config = dict(
    num_hidden_layers=24,
    hidden_size=128,
    num_attention_heads=2,
    num_key_value_heads=1,
    head_dim=64,
    intermediate_size=320,
    vocab_size=8192,
    hidden_act='swiglu',
    norm='rmsnorm',
    norm_place='pre',
    norm_eps=1e-05,
    positions='rope',
    rope_theta=10000.0,
    rope_fraction=1.0,
    qk_norm=False,
    attn_scale=0.125,
    bias='none',
    tie_word_embeddings=False,
    parallel_block=False,
    extras=['capped logits'],
    init='uniform',
    init_std_qkv=0.0347,
    init_std_o=0.00501,
    init_std_up=0.0347,
    init_std_down=0.00317,
    optimizer='adamw',
    learning_rate=0.00291,
    beta1=0.9,
    beta2=0.95,
    weight_decay=0.037,
    lr_head=0.00621,
    warmup_steps=436,
    schedule='wsd',
    decay_fraction=1.0,
    decay_shape='linear',
    final_lr_fraction=0.0,
    batch_tokens=16384,
    max_seq_len=768,
    doc_mask=True,
    train_tokens=107600000,
    max_steps=6568,
    dataset='wikipedia_en',
)
Each number is 128 + 32 x the weight over its row's rms, rounded and kept within 0 to 255. Layers, rows and columns count from 0. Numbers have three digits each. The size before them is the row's rms in percent of the matrix's.

# layer 3 attention key, 64x128, rms 0.0991, rows 0-63, columns 64-127
162:101131094147164166130130145134111145100091180048074127151163133073122149123131185063178059158145127095066109145128194082139155124151087149120151171118138123139148149147116127141125149143126112
133:120133134099116143112095120139160119151149057182160103148111105158128100117093109205137173103116132134128136126136045175098127115098127138159125129148105153130145118086099105055135147120097161
107:103086149092120164130068122110151130132131086140128127161138122150136098088088153169158107118104130120084124135139067147079108112143068166118172173125059143163180146092060102031123149131100146
097:141163145126127036150140116103141078171150142194162150085100149203131128132143064142123132086156126165189120077145154146083121171040173098136094099144137087102128117159113123109129121080146099
112:161171166138025100182118097147110097107090122177163115138136099134087130160093086136122156098057078145130101061142075117127184057097163082146127118102080195119097106118107111143128168124100206
102:110095167119161102123133110088109105176137152174151127145108091159145135134147146193101159056192075109122118098145140153093106199088097107147123135171110118069133148138095132085159138104107104
097:164214102129104138125086143145138158106100090070109102132161154081132135145131104074126081177055133102149146078092135093180167059165147125118133108091171150140112097138177161174137078141159184
074:152108153145120102130139112082168078151196154178178132105108154153122097133144141211115156107133100108129135096121066096066105180052117121150103131161090119083160146045091116084188138112109110
098:139122143115139112137147139112130114172194100175186121100095146159143091126132101244125130112173127130121130097137098140040128189086113147136108088156123151124140112087102130095140158086106132
100:103108127100112089113141144131092124138144123128195111119054111166134126130136046190104150074117121162128122104177126186087106132122160152133093120129106129145139108161105119102095124124128108
106:171194150116101171102085077117129168092089090190094165131120110101149122144128157116154098162122122126153128094123120086220144100163095076109138133085167093134153151140168127170166106145180221
108:120107170103148065139127147100134115162203094167223116104118108157144102129122074192109139069140136127162111091157124148074101192091156155099115102123116099124094132140100117079133142102126099
109:118083099113144117108126228131118116155163125111150088119146129104142159109101133115113143101134127144122131181133080127143135106163130119152131123153132157142104094109150151085063108117083117
125:133049131129172112119137193122144062198100088149145139120095129123115115120123121126111147072131127159143115135099131152175123168146149129162107121109075107096143105108140152140151130039100107
126:150199083168147159119164094174194095140112105178127168096137125136161086141139154091184060186148111109119142102063185097059154132107077108113159098132142117123103108110149168175145135088124081
083:113115173121119108152150120129133090183147082092189116111086158152139080149161036095125160076093137133178139131134174149097135135089159157114097118109085120102104088107078160166141156064099075
107:075138114133099099134105138136048189135174153109154101146138094102100181118127133175135127176123110121163152111174115152084100098113123112091133154121207107170156170138089095089091109209146114
093:167134161146132138146106115098152128150146088106113149078112146148129128117145071125053195070136137156203135141142070188213132089109151072123100104124154188117125101092092162168160106089119134
099:123089109144153128091119208120105111144055100113051154172141150065119116116121144068126121096124122142100132133142114106228155138191145102135147160095108156104171132139193129162141123104135162
104:133160207148126161177177089124116140068075150144036128150128084101138100149129134099104135118127134120081089129089137123178170102130109089152143162144158123114134088135156119155181124117127169
088:119125101085147201131079080143101167147051100037097131146115172132123183101163130072105150149110116121073119193148131132118092115101125135138142147090109145131150113113145137141113100101123174
075:209152150131139147147119091153125119128076112097039192131103143068130162155164062098077140110112117162134125160112086127217126116118117137148112083117165164101109077116137141208197123099156167
126:168130165134115043111120151139140098178182111200207112089092170211129104136112095180109128148121124147153150105114139136099131137124144132128105077134096129166074086140136131119122113121157095
092:132175119153114090163160134114100089191199170195214101119162110150122095162118161149093148133197127127202130067165131124121167167080115143105114120162186114068136154173068133084148143154166098
084:165141103122180121095106159145176095113141145096158147126107187243166102130130137195127108124145137096142169176148106111154134133146104136092114092116085125132098175151135096117141111135127118
076:154120146117124135125165110140158152101079097118033106116098111085123101132119089086096076108057142169084124131083164089114139050163126113163111152119098161136075072071190112193153129079111154
079:156130099152182100184143152140144142157080095085069139123115128158121073148162108033129090133104150124124114133082179125161121142128186117118133133097131140159112132174170104141188120051094097
094:180187076167179079152157181118131108181145156174199121123117096146085099127120155067135131113114110124203108052095175112161154114124164140130134107157163125111085130140129150144185085085167069
099:050116087116135172126112129143089171107159168115120087175173076088121146131121217130177079147136133091106095087135137148069115142140115121103175208122136127146197178102080143077090112145090104
072:112099134138074142141134122164142107118174118122088153092134126239120097155101091139057181104129094102084158228107152153175139130104139149128136110110057165104037121176125111143105142118108150
084:142134147139141155142172154101072152159115096154060066159146074090148125122154157135133102102139179127119113112098126158124140206170173097174147138176141130107127120114125170166183099097106090
080:132164099140158117136146184071073079146189180144184074188182114126102142147132188130166144129151183110190120076130089103172156171100118118117140106145154138104170163133110142097158163121152122
115:067155102116127160124101122173134170083094111092106107168174106101137142107057157135145092119095099099110121136120106151082141088165112151082189176123107150156193173087068135068117127141096129
108:144137174137114066157134097091150102141163095214198123080089140185113095135170100179094179101161108162193138101125098142112117177071155084157089079128132111101119085152110107137151126122125108
100:123140158130124075164132109107157096145189096217207157088080127177139099115139086197129173102126135134169144108147073140059081160077153090132089099159127098113112135134105119118136123119097124
091:154171112124138159099117157152103150103056157049060135110169150092095136139126125052117113176123120143119148150088177118199162111170160139127125126090156140113113107138187147181119111144172141
089:143151151130156085152126125101106120164175134143192110117129111185125128147154091218101143086181111146159134076155154150105128197067138131121115082157127114087118148139103112089141128114103148
106:085075112111074103127132154104062115167188089103145123124128105113123096107174138181150140090128153144098133154192081106132124136101142109170115140151142194141135112171089138091138138136110150
109:084055136125176147110119163068109140120181170130127121172137127135104144102104207146128182109199162125112137177137086147141109140159061156144163144137161092110169204135049075051119131148113114
106:103075112119207130132076167097124100191120116073166161123088151073142097127162128175129154078158130133126144127142153117124108189099136165093124138140145134120147131148120164113148159069109110
100:114088148112143123135102162133078164170128166109157108162118070123110097153109088169115166070165132132122108104184116160136138144102164151137142144132141137136152135176122119076121132146140147
109:115102128115083120147099136176100207114097131134146125088130115158095092161141069111143119146091173101120157116147197187092126063092158120122104134130104147204123129157165144151103117186177113
109:141171149112045139160141091154126122160200118123113123101105107166092094159136080158079163111133094147120095137110069135132145140143146096130112096127086191171083123141134147131134090160108172
103:115192152110131090153125100150120162095124154114129183115138162118113101147162106171173117143119143124120173064164127121069158145074105114072137145155167118192141134162097120115148151157172140
088:121155153097167067143135123140131102154178103191227123102142115155140072161165061188119133067124127143205143056136126128060130155081151132111118098144143108095117108137073126102137123120136096
099:133120155137150098145128156137136076151194095157198139114114131149171092130135082202152149095141164113154142133159108163011122173062160144098103100146104105128107114138102127067127162117114082
102:146060092165163200101113173115166087105104107099071122145127142121127151100100163048130163107114129142144085140101142108230150145156119140116156130105121142132137125097172156181133119081094091
118:136111159114151077124095125111165181072129168156135138141167119116160152118117159181210056190124126110089126138140110102043091179164117135112140142148145054164111139166117058079092178194149145
094:136122117143169221154118103134140119177128112073083141124122103120128107132146113063123178115175146111154082133091154139167129130116148130135154152109163158092092102144126191190133130071094114
100:141200111108121066147154126110122110135175120145203142095130173190152113127137097180137111161094108131152140082142142140044122097060122121130102088128136109195078110130086120103109144155158062
131:146082177082106068136090145121139117165140106131162181097066164137165078115114074214136169073112127133142147130183124171149111144132166127117094099123111110132098117134107109118135118124147111
099:150121157132114161145142119088065169151177105132056094121171129061122145125120116168106172120179151127164133174155087129190145124152146111132132130116181194121115104123092150142144107138144165
086:165146161116118134155148094152131114114079035144085120132127099101163066107146119110170065120081126152110118149089101095156157113165150106164134110115084185122137112115182118172194142050158176
106:149162164119095079141118098142184093145206039128199115083100113224145076117132120181120138115119148127143122159092135145111131100157162134131129085117108167154099148148104127100140095062149103
090:047128081143104131081125140144098144152116134152176087183120085110095148117116222128181091147120118111141120036130185111105094116141130140108145180113106077126208164123118121113082128164140070
086:095107098131127188108140112107056155158067104155120117139156069063091150131103174061181142123146136154094114078141156131091074128107129114141168163135088099119190128074101166103116138136111105
082:096156163118151064139118105173178109121188171157229170124145187158156121166103103173129103140145109103142135121162128159111146139099088130107106133110155089141116138185118082112111129199185098
089:124156144099096052039073113131121140159125165135175179135057129133104118131121077132124128111087104149115121134133159110135138084080079096125133143112101073098147151127159093077136103214182129
080:128107127133153149105143153129070178107161135154066074161161108080112149102119138164164114133150191112132139157109026153122116179129159073114124139083135158124165122147093157113133134124102170
076:121174071174148147144128171135092134093146152104092080172198110050118176148157149079153109157132130128181109090080099135143167136132150101116143167128203138118166157153091131120131134110088112
101:106103110120110128048092096131128149097020131099115181134130154082138143108109116097183092125101127142056139126123121119103100119186080132132129149094107085160183135100226092128125145224131132
090:204135159129158104157145154144155081152133108125123183068075182169147099133152044168076158135107103156131155198108089126176126110133145135113092044101129128117047068155156111178174113130161169
075:129116122158110137146115130148168106132182131054087118122151123197109094120129116116086143109152188101147117144114104150164154118135201133103141102140128145092092146199074149123145148030095130
083:153125037186124077131131204123127105105118134163129145171170088104099152137131133078150135107129158148174134069088082109166120133179117096106135140136138110115185115143091093127158093083157140